From a checkpoint of a small transformer trained on Wikipedia: no biases in attention or MLP.
Each number is 500 + 25 x the weight over its row's rms, rounded and kept within 0 to 999. Layers, rows and columns count from 0. Numbers have three digits each. The size before them is the row's rms in percent of the matrix's.

# up: layer 4 MLP up, 704x256, rms 0.148, rows 45-79, columns 128-255
# down: layer 4 MLP down (transposed), 704x256, rms 0.0785, rows 45-79, columns 128-255
# gate: layer 4 MLP gate, 704x256, rms 0.139, rows 46-80, columns 128-255
up45 102:493488456490489517512543479472489497477518510460495533495493504502524514514493474529467521540506512509471481545474533581437484495518496473515532503483533467503537504515458442492447531500554494497533480464462517474486519474507533528481504548472489499504507484491506501467458522515481462495493497514495520460470478534507494502453512486532490481523520549518559533502503531511502511496515
down45 106:467506526540475488484461514499500538480516489457486522502496528514493501511520522508490489513469482492520491549516517521508514466484499491542481499500499526536542504521517497505506472504505513553505525511494464485528498513467469504494514501561506501487491486521530502482506492506494496519511512515483505474498484484496494510508496432508503524476530515468492547513515495535484485546518
gate46 098:530533481489532482522500477469491504518484523499527478474453492440537449484522500507522530499495472498496543457490524498467499515460532535502460501508519491454512501516555489485460511484545470496493480511483494491529499472512519488491532517534543516511478511492504444480530453492498518451475486460511513485482489468465491460503531448495502492465516512500517484492520492503472460476493
up46 100:497508493542499580509512489487520493508491522517497461469473507490503484539484502454496494491429502515475525488547495465506455496479505461533516481455455504500494511529546481501503545456534540509526476475522507494508476483533465551540515531509519511502522499497496502491510505514499546501503542493515532547490471515483535496506500499497519498524494504486509495487474486486467474486469
down46 101:499517500516474470537508469475509521513499433467514453521486508476510550459527484533533483523480508507489526445516500507521534508485527458467540519497488458484469537485501522531452514536490517498475501504531456506485494515487494482450538492493509513485494463467470501487525495487492487501436514524466471497468544479418495513490491462505488523510480518473531453494469524469517468467523
gate47 097:547518521506506466536508504475544513517530500511520490477478522453498476559502471491478515518520524488510533456496482520525524534478490484503486517499527468483518529525519489553482486515505508521502527474508491495517505481522502530503437487530504512533486495477503503455539501477512524517489504478470540488490515500470435472510460482472486499514553503449508503540483474449526494473478
up47 101:491505477531504473453485497498492552492518514492493481503509488512536486491497491504505446468487469555534499536537511473516518518453539475525505458479504490523504481511480507482489473483496517469474508539537509492521458538481470443487599479508534501504507522497458512495538471497506498468510472478472523513511495527483510514460570495499502496498487514496513504542506486526524502514530
down47 096:530515545490513489512533528498488485499496518493520512513479535518499481490472529490512527530487536531502501485494492561468473541533529539534430511510519524506509523536461507491510525523486509463530481492439507512524514490501510530532478481476508483529477476549491524534480514500492452518461548538505542477499492472504471490483441484525476563499509486523495505503491491474459497511522
gate48 103:509510493528453470477524540458481458483507465483488520528486515485497497520552486515480467564527520500500498470470509473523490531506484475523510543503522514454508522493541475469462503520489532496531547461526481519530510494508443512518492478460509462475483516530497483477524499489530551506469472481460519481475509508474493526480481516522492460504533486490434483463516506516516478542541
up48 098:473501506553456488477501529489459478495501489483482508501515511509513518529544485525519462493535529464510489538503501487524479497537508523489494507519507503463538501474516484504495522512519525511520540477508466509489521435511483490465514469478489505467466495544494498471519517486501488499486483503481500487464503524451481507520488489507500472516536473490462529509509501487515460496512
down48 098:499541484527513516531499439513477518514515556496497521481453453527533498478459472494528481472435490467523524516505455478505473476557495504510492475501515467512518494509483470490545487485513489515519500501477509475494463507504523465517485512535503507518522476459529515505501481527502484461541540551535446539551501512537508472504527496481537508513512483518542518498545524515491516479508
gate49 098:459502499489500516501508514434533471479521508495527514517494481511553475490522510499501529541532521544481518534451531542517466517493514534508505493509546438518517540452492518487489509502471537486486531458502492545498522503500490520455501519490488500503524490498465474516494507468456537478510524447474513446497538509487504505501481489506499521483481494520540474498483526510516511500500
up49 096:515530509538500467498473494461514491504505540501488499497493508467477539517493504504518530453510518523511512526492481494484537529522480444491498485518493522504469520508488478522542506528501515529466532510534516491489504511456489460530547525503495523486503492492489525489486486496454524486502460502507528486521506522482482473547487489455460508473485528509495498523545495486449474453524
down49 095:486479522541508566494521472464493502508502501524535492464520477502484509491502530497492470494483508510505481490492507507504466531506536500500511537514447500477471541467550489507475517498503475486545472512449480536493497495482515494497484502480514487514463468524470478518456475559515487471494505499534534521495519482520496464496481512473498537510512512498496476525436519488560495495497
gate50 103:506478483533525476552506472488500548516491504513510513511471513469501513484495483478505500452468505492443460509484518509517496470436525510515479523515497522489474510505515507502507491504535475517528483477491525516545482525499513505492509487470504504513518488515536498453501512505484490535509515477526511481476551499442505502475477522495430510521480513517482551515498470476478420502484
up50 098:449476509458521542516514502527485519531446528504512501466514510473519507504525466483489506478518483476509456511469499482516494491562493477481469514503510500496512489471500507503479553483484482542462520547486550485502499483507484463501494483490493552471530487489481510507498506507523504534509507496483461486498525506458513510471508530486514555532527501549487506436483477560492495518506
down50 098:514519524503507530501465524474498460495510464506540510514468495500483521519504526499485527531478477501528469533514507522469512508476506493542502485490464488492522513526509480529508447509467550475541528547547470479477455497511463528513463487488483474462483557553487531453523497471482521470525506523523503522502478503510469451562516462554499485497490536497516466492525552510542522524532
gate51 098:500527503495458492493531420517490530507469489505473482532503498462531521490516498519542553491467482536476533517483490489474451486475473487492476470546496503530525532482549499493523480473521459509514515516522493498467549480490516519503498501499512561494537476487496424503475479492485498495506531478516533492497460520504494507520514504508546515527458542485532539528520493491478539480527
up51 093:495490518513466480506474500478507491468509538512513516448510502535481520478494508458472511456526485470521505516555532496499469542456534452442500528486476441528514485475466499521481515492514482503509488495522515463493483547483465513501522482503506424536507524496490521516520504498511505501529497473517522481511458503505501523473533464469509512531506444474462512511483512544440509474491
down51 096:476517514487526551484499506492495520519474475431493485475514495518500486477534498505510527490517480489443539507466500490518481503493478477570476506528528510460474535532459501523514490501464447522490488479492480487504498442495508562490499530460494522485506504511492512517469492441526519512484480509492494522488476475512503460548483511485519471480495535485447495486482515474481512486543
gate52 105:486498488476540476532502465521507485460517516532466491526511511474541509441478504478517492517475491502467497493501473511459523541498497512477478528533548502503545536528548497479464521485477464512523487483474494519491517469487509476483501456497502494486462498479499475479502458437533515494510507532461483508491541488501493502504500476469479521485546501545497475462493498493472494527476
up52 105:479487535495484517444513524530500508527502499461514537447479523565465539520516515479527448526519485487519482493469513468522475442488515506468514483460486525490493522508515531504489481531536503471478521516519500506478488527530508494499503501479486466487516495491496499511510517497504491505494481497528553484517505554492530466506518519508518509501458506427486528494477529553480516522504
down52 105:526521496493462452503437485519481508531498496498470549473508520478519519523478489477475511478515486470521502484507524476509494484464478506475554475528491498524454514497514521466490514518503499519555405486511526520506510479484485521489510500534518551540498457498493521510537490505483466492488523488504500519506541513541480480507502525509470487495515506508509509468488505500518505517545
gate53 105:502521502493515522520497499514478549512530504531507465466476531511511528486514470511494489513488507524502493465492510504500507476472492459518503483478484501513506473506490498469504508507481478498498456519528503542498512548507511540465487506495504519525558486489471499489464500532497471517492512513470504526512483479477584462503495476527559478519505510480554490507516486466491469521484
up53 105:520522507479491521438493495512525522532494510529512459501482474549484489532546502495480472516483520490481471465487539515483445523470475527479527485471500498488513502544501528489520487491528474471459467507522530526491502520473493496481533504503494501523505530489480542508483507475515467508571539510518512459458485489504491479447479522499455512477505498449499508510490560493448496424474
down53 103:517492459460497503535480529502504541517495500511492530470494493521482472485472513528518496522509495496488465520491461524542519498507462539518493517473484458578525515485495506474505485528499527498552511502504482470534500466529520468523452484477517532477508496503506446519466533498513498505482507527529476505509516557492499506524496470484491500492445505504496484514505482488462464510518
gate54 094:523508488475450504458555520520513457510509547511525513502551529536523506526533535534500464513477535508495533488493487498486534532474493465495486504476537525521492540514515473450466518510458504488530500477493514542533510474542466505500501494483493518518482506477484516489503493468506466500484528527515507508485514452466472498513450518505460534512500464521502537490498536466521511433525
up54 103:549535533501446501487501506496543505496545493459503519503478521490452493510517476491486525474494499505469512507516521501498493480473487468455488534519543523477465487512464508482495490509477477500519466540528501499499481490530477461512491530482520531507480505499477503513500478471543470502522535496502493533526496453504501544515511503497492487490546544473488535513515517505525492504470
down54 099:513471453510509531477501514499521472509513498467466514531495467526538490446464484478527483474491477470520437471492522509486468503514498528513495479500469459514512487474499515522518519501489552515497499462505497455507491534453509542491485507511531482481516500499480540491455472515481526492512449470475497488503510513540511445510501485512526496510500466508527475485456512523474468510480
gate55 097:519466526468524499481459503530494539505531562486539474510493504440487476525554505460502478520541511509461454477527501510464473473464497498497493523484513529464509543532461520503551539461501547490489510493506498484528513515510479516513458496511508477484481523509489552535493490491509452529492537483545529509495451466506528547506497495470540488449554507526497458511492521534530468463488
up55 096:498524487506489525512461535519483469536482489511535512542493481501513515552527501508494507515500456468504457495490521551482529488509535469478521458514500498504511543493499473458521507456496503492504492473484508505516478475501508516467495532553498506460485474502521519504505528435472514520498474517509505505476499499503508463491487485482564505464497476542520453524540540506540495509499
down55 092:517465480509501456500548503504489549470498548474484501454490520491496505477510515481514514504489491506523522512540475454494495524505467529506517572479479516470491483477466527537520506502508510477467515519551532481492545536514527528501524449502490527506488494507495511515515498517510465520515545513519511474550484465490496512514495538522447495553473507465507560531477491504484485532498
gate56 096:538487476536521474498519502517485528439498453487497478549518539487460467519501476495469537531494532498492489541511512500471504527537478480483480463480491541484476508501457511472443505500496538493483536451490535488472527474439514530520510461478478490540487507497488508515526493510522509493501473497496500520476473549529517501542493528476433505509504557512494498470501526462485506490470
up56 096:518502506494463501526513531501489445509487473487520494459494465483496526502526502552501450470502476464546536494524497487529464491484455494501532531489479454525474437507467488467492482521447517460513505457526458519500481508530540536525501534504465501512440511532511525511472515474510501492508495474471488561514517507519509488486541523534511461479455495520503513512495517426520490470496
down56 098:488503489518473480485467494478529506466497543515496505533536449532503499489514530493503557522446516503469489496487500489485514532504522517546522493469537479471533545502517517469489471496499473518546511580501549480486494480507513492487532495498546497491541480498471463480553512514525453516481518492534488486503503488502492536512472488492501512517543498488457492515579477539475488530540
gate57 101:547501475488471477465503528481470502485490545496520506495514496499523466536500446521505487509497525523488462548499495511476540512501500465511483479505481502492473508507506487527508512494484535515488514499550522514512514493495482537456541486523492525516520535532507523483524494458499481511491515518478479477523529488524521520521536496495453505490488486489523507535506494462488551511489
up57 102:460447484497477513557526492541499501513485507527495477534485508515505511530526504489519509524505434515477507531541485534511519446546505510519497482532495459490560499479475489512484512504480544514502469484503466515506482495460490500502518494529511495469492522502550510502519490482517530494531488469494465507486532500507539471561505491480531497466493499468499496476531514469508479497552
down57 103:523490469485463473495483527487491496465496489515505512435497506494551494474482510499529500534526498484513489474490475470457478529495529481548499477500479509516513518490501520467484524503529509523534497524509560507484517543452436495535514468527472505455534508503501496448450519512441523478491454466519572484534466496512467493505469532494492505501509541481527501494513499506503501511503
gate58 101:450482496512542525448500483533517485454510507489486461545501526503516495497530533460535541463448536493518534494521489536528479492511528532479473535512539501512482493477520507531515501508480472474506496522495531508536501517521471543504504505467530473490469499500461503497550508513497475519477491514494488488537505532522485538457536520519508461460485512537490519497554486542503488507507
up58 098:536493500475472558493455511497473494470495497500556508494515510501479500519511538506505408517530483521508474532517488510482457490520514486456499497483524501527507472560541521484476489486499499505454508523522517469484522514522513478494501508442496501502504495482476522514498446518460484529515527525481496530487548479529539540459471497523506544470468501469490513446500493505508474467490
down58 094:447474479529511490466507522505515507526463542519513519503473545508486520539485462510505518481488501487480561506478538477512475520465518519494536484493484518463475500451485522530512511505484491533519513490528485531474513543501488491539483529517476522505466520522522494512506539488505540520507451493520546454470493493476523497512507532500462462467489517494539535506493507506490547478515
gate59 106:546520492477545536495493517498499480454509483489497511505498501516501469472470511503494515478519480498484523555509510462466471458436550509499466502494534526464528490534527509521499503496496528492487538521502476473498521463477499482506493462497551500490496486491491517498480491481482459503460479491497490465509501490540483501501456470528529464471523501506514473495534464440520514475474
up59 106:512446509498522497491481512470471528495510542556484521499487506518517528554507510531501523528450447468470484458503465499509559482511520482517525479507499476541469507500499517518475487475534520473483473498516544444514489495484474490520559511478506502458470515469451491505516511522494498512535522486518475472497507480480514518458489493498462460516483518501490514529483456488496504480516
down59 101:469534521534507516486497539516493496509503514499500520518545485523482539507485530461493514488560491503473521471485545487525473508536484485497500539520494490481501517466518499482546492528442506510530495509509514488489529518496512513489447508497525491477544544451551511514512541506507536496471477463490531499455525496473526466484467508515465550529514527502518530496514545526496511509546
gate60 101:481532510505511508541515499472471508470533530562496525498498496470507475527480484500497527496505465535513483486489511524470499538488505512534502510484481524485505531510485524466552530470459465526482517471486487502498476475484487504443487509513536496490527440542445489508484507484472488546455524496501497481475501519472514505488482474474513530468498498496520469479545549502494502468460
up60 111:509533527544556537524541509538513507479502527557494472479533503494506461532515460522509464511498496511506458496464512532489515518552521548492518533466465528504497537492498553487530530463419479492509491508502483518501494513502476503456506516532495498473530435478483482476493517524469472529476501519496518463496464508496502547508501474492531507564483498521481462466544503527524516477455
down60 107:460489544506514474484539519530514494475518484489523496485573522537513489536511466541509501499519499529506483479539507451467535527476501465484461530461451469494515513537509541504521511517508516520521530502477514531503500525480522514526497503516468464461498528447530466498546495494487437507468469477513554483509484512448492529485496526544530532493533478471494535484502510518498515509500
gate61 098:524510515500506530487521520494532484491493514470542505526473501507497489466494499492498538482528502488530494528483509512490509483487539519481481476461511487513473508528527499481442512536515489491491486523471474524492511467524504488509482493464526503477456526497477495511547498489561491504431523483501504462492494533423449501525519507474448479456507456487516547513554509502484499571431
up61 097:488491499511499535471544488527505477506495509499474462478517518441481508463507499517459526499493485461527523529488486503488510502514532469513510502519491495504450508483524487525508490493525532511516513510530505488526484502498512523505482508470500515503427466507483482529419527479510530481527492425440472511439529481451442484467477506469494453541505512457508525490518521545495465513486
down61 098:487511481450467470531458466470497498494478476492535536509484520498502491522462510505520513508446476509466498485510515497507501496456499528491515491533514475561517484538482534528506460483473500493513490496530466490479485505522474462455476500480475480502506520475544477517500497514459549511450458533527525464508506522494549509558461514546470506447477491502489468510492481498530519514484
gate62 103:458491499537514446507494507485539537495529493517494509527510486510503486474536512503493522487449516509484562449500557517548516506522494469507506506460491469489514518475535496499504479511489514493554508466508482520475511481492475489492475523464503472480484481492494492507511496472482498525494468497518486477525467503493458455534505455466469485475494492515475486485478512478494423465503
up62 103:514519517499483472463507509511523520536492504477489473443515487470527525447458470546509491519495476502484464526462467499457497457484515507501528522510459499486500516504456495503528513507524450504469524466500479478431491522519474529512537491513506481508530509502493550510472481525488536475474473509518523475496505499527488508517525504519516468500492501513527556520500541579507490524503
down62 100:504472483494524521464473490486462467526507535521505460474487452485491533467540509488533491530528511508502447524507503503493520540489504523528476486519483507473500467484505487485501470473481477500486485537527527477506505480519485526550531491527501539485530525483488565511507542548492494468467552472547492541465494510547484514501451497470488486543471483511488467525519518491500505503501
gate63 106:487456474506526454495504475518492466494544543503523508495559499511483534494538500485494534552501481490513505529494471475513499490546508487477503538475530463504487493459542487534528508501501469529472455495519472486479497450524506504506444497505515465497490553488488523529497489491542481488472508485518486515448492481511525482489520461533490463484517519510471462544504464459493508477504
up63 109:524441528490485500528499516464474490501497509542507496484504492496460488541500518519493477454530509421508552479436489509487468518512504485511524507465510526515495461459471461489456466480500533514520455495474509548497452514496527526529494513489541479484473495484518495482501482481516515515513538512498493514522495552485532486510484490512444515542502495584533509488508484519514499496480
down63 103:489491472498470512468498483528552506465490449506483512521491509478484469487511503534495550537478537522505496511526518505481516442501527448477483475523509498493512481502497540514455466487475504467480517501498503498470519482493481517480509491471496524497520473473465539525502526513473509483501468455523495449493442500482499480475475503495500553525460493457531509556479492495493503460483
gate64 099:453513493493524492495494447484494521502495534498529529504535488537545495469511476513487525467513519540449486487489503526493501491458465495472475495464524519497455434506472460534480514487478489476491503424493530499470517498505501530521539489487516520496487476511485528478498510451503514510522485526451467499515523553518516494516527463513540529481519497491494539464531514489505542483512
up64 107:511522532494469487530497491539452462517508477514556535474516497551503453503506481526513541510491512467504475495491536500510468503524524515557499492490541508487477512508509498461519459484492558485513490448489482531474476464482501518477460497470484517539511486458521511494499489514524491434507511556517492515495504530532480489526527515497476463504457485501517523506561432491548480549516
down64 106:467559522502489512471472538543473535500500510545483504501487505522507497525474530465501459542491455489577485492487529492526478517493514492486489501535471485511506493487503496496519559504503488550530518489487525447483501526497496466485464517502466424468481499509482499493511456471475466535518529482500502457467514505511513502498500512490505530529522478506501517499461527452497457486519
gate65 098:493491434481472510456490495516523509472499454491488513483493480533507501464532535583466493463513474480560532486535517499541524501508529476481510493458529435494491480473528512520515460514522496518452523495448480512495482507527532526497465499503485478470512496461484486532509496459535500522541507493473477519495522497512470511515518519493510493473493505471509501480501474478501494510503
up65 099:465516516499502516520485505510482534508469507507478561549505488439528458502496464536519522545477532473484502499490483544520538493482467469492494508538514500503477489507488507498492516518505489527528463432490540486509506503504492523511486545500507507491500470516502470490485478468496539528469542443449508487497535514550492490484533522510496538520486480509462505471513513505471540499506
down65 098:487520586507491510449471475471532476481461541459482525487525507526528495511446515512488497497494476502499478476531550471521477495483528490511476505496509535503456511533540512498487494474493552510516494495481504506453557539475484484464487516453507487521495524510494442510491494487524508497501555477516517503499504485519484488482529479501504498520497500511481503468526506481470472505525
gate66 096:522504483454498531517516536523502513541511513506503506532434541473459523465491492500528504547510503505447494503485472454527484494492516464484495494543504510479513512510509521522450467502485528500540486510456487485512487446519509491456509531491467496517490543503490584542475479474493486496488585471501553455472524528508504457503470496501499502510497510502506516494511522544491483485526
up66 094:524481493457535513449476498504502500503498473520501520504523502473494481494488513488492486555504483485508531513479521497513490552476540534486498580551494481515519522500492535519494513560501477507551542516527475533492461531534480487468457491508482523474477503465480461494489497510500511501527517498487517498510481492470510483540486454437458456490530450551497495489483521505500533499499
down66 094:518503513513463528537532505500469534546477503507465499512457507515516500522515520541512541518495495485478491487503487501508497479542472459500514459490551526476474500483451533503482449483492529468491479481479484473505498479512509501491532514459479490495485531521489568526486447494519483460492531479525510458451528529548531484487534518524491522511528551485438526507522481508482497542535
gate67 102:452513481465530502483532502513500499488506513515526529522488513536534526532490539503510451482522491480463520501483517532520470493500511485473526475498473486481520516497523515481488474506472496474542503503512486491547506498518471507537483437495484494474449476480532512459528490497497492502510541505538451491514472517509528472512487522473493487500515504509502528465526484497481479473469
up67 099:481507509535487485501521493530526470479493527498484478473488505524496559516521461490491471492469507492494476539508511488467467464519477517497492492523487502500551502500514522467471493443501478493483459505463462520518484543511537463504487488464533559476518470538510530530472460519516495497510444517542486515503493501527506502491473514509426513505484500504493500501499533530506537472522
down67 094:482501487473536489515530510496477514508476526482544488518476515488515498541434521519504547500546488465513552474459482518539531516499533494479514454510525507502501473471484469542526521507473525455504511506523499462526503466505500518488464484473454517525469447482540483505513562497506489516522510484514515477525524533484505485532467502463521473458488468501515504513494475482497528503487
gate68 099:483522531487496519498494474539469472424535551530523517501509505534507479560492508489489460481547507505494479490477493492528527444497504523440467496471517477489527480522528539468463505479517494524511529497492498472484511530514512517528485500486500525512531501476564482524483514438515532472523475477540518538503504537477466507527494545479518496497467515531502505521497524470550511473523
up68 099:535481463485484503493502428515483503485525537497517460499507521501506475570507495528480488498513534469481499511487504482460546488486506512470473468489504512511465500463498484517457506495503475503481494500524455472498488513486472479486474500465507519515479517447525507470520483544479507559488517499499531495472544509530487480527541513507522476496472494519473526496523484492476461496537
down68 100:498482540540506530511515541513494473527486429476500535486527468468565531492500464484556501502505459505544481498521506524523509499518489467509513528507486460529471470493540481515520520522518515494532517484460496530496528496535511540519541493512457529517531494536500468530531545467502536473519472505486489520523520537509519492455517483474506523524502500537539541458547504473489490512506
gate69 098:506529472528528492519513499499508495506478512495483466512484488476472515501505480502506491501485506508495482463509493491496525487501516522473503515468517521492482522512524508505461502528469473504536522507584504535486505510538498520499501492484469479543502535539480498521466474538494495524551485458500514522552535507517489500486463488541493481479479507494514499518533503475475461471505
up69 096:481511419484516515453521499461489492552497535510500490470486492541494536552494499464500474519495509490477463507481494497504526508528522501505489478517493494499493528478500445506502489494506502494530497510482488502481485513515466504460521491487500482511475508515517488535517511519514525546551473481484492481490487545501516519499457502490537482536557536499460476508479510479482434475516
down69 099:519450518526464530517503554513485460478479513481505481506476493475495498483501501504482491486539496540487508456527493489450509489464460519507485496440511508489468499477541478487466516520512487512516509506476506506514500510491495532519487481501501490507479498531488463478509495508479516555481478489479537491465503463531475498470527498516438513463525503532471509491439498485523505539490
gate70 104:528487507516503493527478507487483508500490523507504477504497497494526539485496491445481502475483497492543509500457474557482487487483515486508505497549519474463496476502515494484462464480500453458515531470514486511499498501491526509472492514552490498485451499478455513476512493516493434515483528508488500498484526479498531470493537458460452476511485510468552513499490469523545484538489
up70 104:541495532503527515494503519504481499496466484474501545491524474524494456513500515520525472511498466522503541464533522524547528490495532523509494490505496483491516511520543522480507527469528500516462507478495542505509498503504511522458524495480483499544490542466496519509494513508493521512485446505454554484506531499523529476483494537522505517459500483487476521498520507535498544549495
down70 103:470523453508508487512516554505521511528485485525507469506525497512436508523504513485496483446506499469491499486480466527497517559500524465503486468494492491490499513493459505499528516517510459481440495505486521471468426520525439518536540500526504435515556542463492511507509499474487516503513476486517474515498464500452499509547503491520480482466514491494486524480505525499486503428489
gate71 099:472470517498498458495475517503480533510463515486488553478521452481505487525510522482490503512545515457518498524517478419504538515442486530502478494510549512511441465508493514455485489516482453479477489514507539495464472522483471510501461499510509515491483479527517536490483504540455554498536477499509470471500534522484502493520486506469536494468533533486471507500471529468486513482499
up71 105:482538488470540524524515405497496496477487498529498476495504524511471467510509493499489495466502551523468511558499527496515518475502533483526538501511511512443493515532511494495499529530562493493484527494492482515499466499496539509479490490568475487478459469489483479515500473489479520475509443474494510486498532509496480506519497500508494484502518468511460527516495429495499511498489
down71 100:501508503493499495465453549523471496530501520460499503453466512474495552484425509488492481492492497531516490475564453550496523507503497497498421476494498491518490502518489464477513539559501498504534459498469486489492516496499504485545445492516471476486461484504461475498521530480498465500546493484519489474455466464504500527498504533521499555514535448486485499499509497528514514506530
gate72 099:501472545499535491487519490467532533478502482506514525472495508510543500426523519519493482517509495488526515515501478488509473525483465494494503511549485477508506465506480445453450515535461502532468466479474494481474498476480488519540545518490489495464535502472501470467462509495531457489559517463492496514489484540491492513491485507502470473476522493490465513499480526511521526464497
up72 096:515515465513526527493505498516508522520487495500512489524494453550524505475495489482542494491488526527505571486483481522513534493509484490514602503480516534483481488536475499515458463518477531457489481498509479523479502493565528483507482510477467513511519525519511467489502521495538485447554555508505503497464486522490523485488506480488490465495481546497495509473505483542497501504519
down72 097:491531484488541455476513469523485476535487480485496482462498518487498517563468474464476542503536485491450510484494532489461491478538516507492458520534558484529497505508546505533503486507490474527493519483493502506518533518481498504487499514508493504466499513502490494569527510525486479545484462480510492486486492500514472526470472493501457524466473520490495532499488498495527505519510
gate73 095:521500497532502565465489526517484504488472493496488505546436521467501482498506486493527499490479472479487489485517474515516505494506507473508521508508519463485506509489521562465414470496431461472485488495513481450456486430519517538485499503492515500525497468533519531462478495477506514459508482481501479489507515486514540540476529533485522524503487534520526499512482501524478521487495
up73 089:494491457468527440475509512501501484450553494468468516496486521510472461483521497516511484475467498513530477511499483457516504522511467570504496483535482490491509497552494459522558523536512515540508503550469492471475522512480506509533498528451485491531535465532443489487511488545470482501515463503526532540509470522485496520534530514490491532505508482490472497556478525455472484464497
down73 092:493475499487433539518486454491498501530465497558513468540481484507535533523450482513509529500534474447467515500497498528506484492486491453486516489508511515495483524463518509486432482423480507475505494493550502504486523472521499548490514498552533522509497503513531481467502502474504518471473543475477456478487513488536520522483495483528502475533495489512541544477520498518478486528476
gate74 101:536495513501488441517520497506514486504555512551492511551526482517527535489493481519514444473526484450499444496539488524496485481465525505513526523490484486490475447504537480522489499502522469461491497483488451456481501459508551523467506522469533494515507504492498544497484459508529510511490510489498518494489535512496553555513496529498495529483506510496521486501479520484467476478502
up74 097:512474531500525499536476467510476475507512553504510495517509443501505498537489533478510505461500480488513512492469483535478487496503502522509539538496478479512513460518549520475520503521464475500519485497545525533449501477482511525548536474513488517477511490536475526474481507495517478459529529528496499537497478511541500494455477541504520506521503497519506546488545493493479466497521
down74 100:477478571488459534494527529469525592487509418529492495512513526519511489507529518509509523502477506508529482513506478466514520520489470486508487418511485472482516504480491510485474486498555577520500505542538498467513507525533502500487509486500521460542506521494455521480494523500494514529504458513538464473515475477491527486520551489478504505479544530504497524489474488511489511510520
gate75 097:513497537467505475510552516481484470504452497529499523488509499529484497479503496475478445511519512488431483473486520507500508510488542541465482489525513524485509484527474511471525502512508454511496504468496467493463480507557493459502518503523502491506460522524485531575487457519519500494509525479529498486506461504475557499514538494505487514486555498441507506498549473473497494522477
up75 096:534481535481465483476515462476529517531503519481510476468517531498528465483515560503531491535522500484474532516534485513438477471497493480529489494496470527493523514491506510486489498506508527517468478527470487503490507480486532461457520490499492503495509530506463482505484502515507491500508502496482444535503492482466478503508484553492516489498539516488497484496512491530531528431527
down75 100:464499540515563516526500498484505528490520504506522471510487477560484549489488496476492533470499484467518462458476476447550553548503478502482537533498552496548470481488494471486533502511484515498526498525488510473518512499526484521502485458507500472515516475502523536508483520495484495463528502432477554477480476491484483487481523534521491537524498498522456489504489525483469504507487
gate76 102:483524490499507464494547534519498511515492512472462501519490514460489467493531489470473517490491479500512492499503510483483460504475471510506542510477480490449464519491513509502509462485499518561518494472526454476470466497506492455462515482537484486474496453459489483520485513488535495534483484492503451540497561476495503499528535505519447525493481518498489498556527512501519476475505
up76 104:485498566490503492540541460538510525502532483511463491525534517464455496526487515477508524508486475547476488499530487520479495457503497474484490505499480487488484526492485500545474492550518481520548480471520493494526463490532479532499516530535549501497543480466527537496520501521511461516498509505506452551482539501514506504499512494511493501515511540519530552506492483545529496457465
down76 104:497489496536538477532508494515488495501509488514503509466490431492453516459508513502516532496475527475466507506475495537527508485488522495518512504461484487517488468515503551440487505491535510447528506492519498520491531537476519497525522468447463545523473523495481489512487459496491481486522504522496499529530497538485511484504493504533501476504536470502518500468543501516496543515476
gate77 099:510506467458472472491532502476473498526516480490483475478515505508486473493492472519484500540469487468530508511527554511495537493463473499490478520478463454501514520493532517549515487518524529510517501467499475502501506502498497510496544499481501481484500487489492532499502461515510504481498435474491514496511495496465533513471477481490527486486489483503544436472540521517487439504493
up77 096:475472478481524506516494492488516461533514492534519549517502490524519502572442503450488508491478483456517513521500499511528506550518518530497525521517522525492493533550462507483516485529518462533498547511499456510489490552530494477518519503495525539478504494466508508464474519486487490523510478511501505519523535509449490504485507490464460513515486502458520504523525527549460521530500
down77 101:498493514514442483495512517505508503522528500465523468532467496518520528478550490480483514480502481468491508470470494469502482505473510476478493488516503540502472478485497464510484534503491487485467458487515522473481488488519513516468495505497498497538504531461505480529499508518519453441510491479536494512527515481512461492487502509558502498509499522484465474518537492463539540459510
gate78 100:497527519492568449515553511516519496436498543451496498484506468488521492535545524494511488449504511471473511445497440494516504457507496509497471494496520507477452464449526512517487465524488479520505533493451519477546525516499450531508506503495471487492516502478477494494511506480474494499490511514498509555485487475487495521484527477538509532520542496500491488483534531532495491476500
up78 095:480493452471529498527520498482514512466484512471476525477526490511510504488503476510505462488484492487518517466492444491521514479484494507492494519467485501471438481476522513493525508466542477469500496493498516491579512480536507534469504486507451503512512515491501489503502470523503522557510545478477493464511505519502504511479475515508480516534559467475449526466521507518507492464511
down78 099:500535538496484555507491489510504495513480475514489438508465457497501511510474506521504537503528494488532499535485443497495482539512415494510522524445474550459548489495516516533466486502492549471540527556511518487469527489486505504495509492510535530491487514466490506521508472466463524484451437544505506488482512467500465462476563520505531521483475506495487474532467511505521565528517
gate79 096:518510486540480505478523467522486537489472468512473473472503504494504451518500548515456502517536492483522458497493563515509499491449538494510526467492467470518535523463464508523529542498477504509526474495495515497480488496478467493494511497496466467504502523496483526539508488490535543544506471507543529481478504512486551518523517496526522478501522519512530485428526497480474490489542
up79 099:466501490508526492502507514495553503507554536536468524524500505507526558500490511493505475464515517516473500537506507519464481505481529504466483528469486507517495500548483489491520508496501498477490509478450476474508496460527498464490495497503549491448479487518533441505493513475468478484486488480458507519512505497476463551489450522478467545523477461445490534503475513474530528511459
down79 097:530515496483480527516512469500445491486499494484464471506510483478406441519506508456486487497516488508499484439492514542520512458494477479478498499539498493511504519475501475474527511527470513506485490536521544481487497455482506525490491476523492487543549528520491541477487502535575513508479486503528526478469435517505513476525516511551491484518497525522545505465503482498464518509496
gate80 095:476493513463528490541473484511492460484529472471503483505507479491497476507489485473531489497465490521542479477552477492513500490510475515507490483519486480525518515475529506501492474516483486548445533479480549460525520508526483504481548495500494521574524493531481536462521554543496473470488536479507491495481505443521531459558484492502502529503485498493536472518514511509459467509490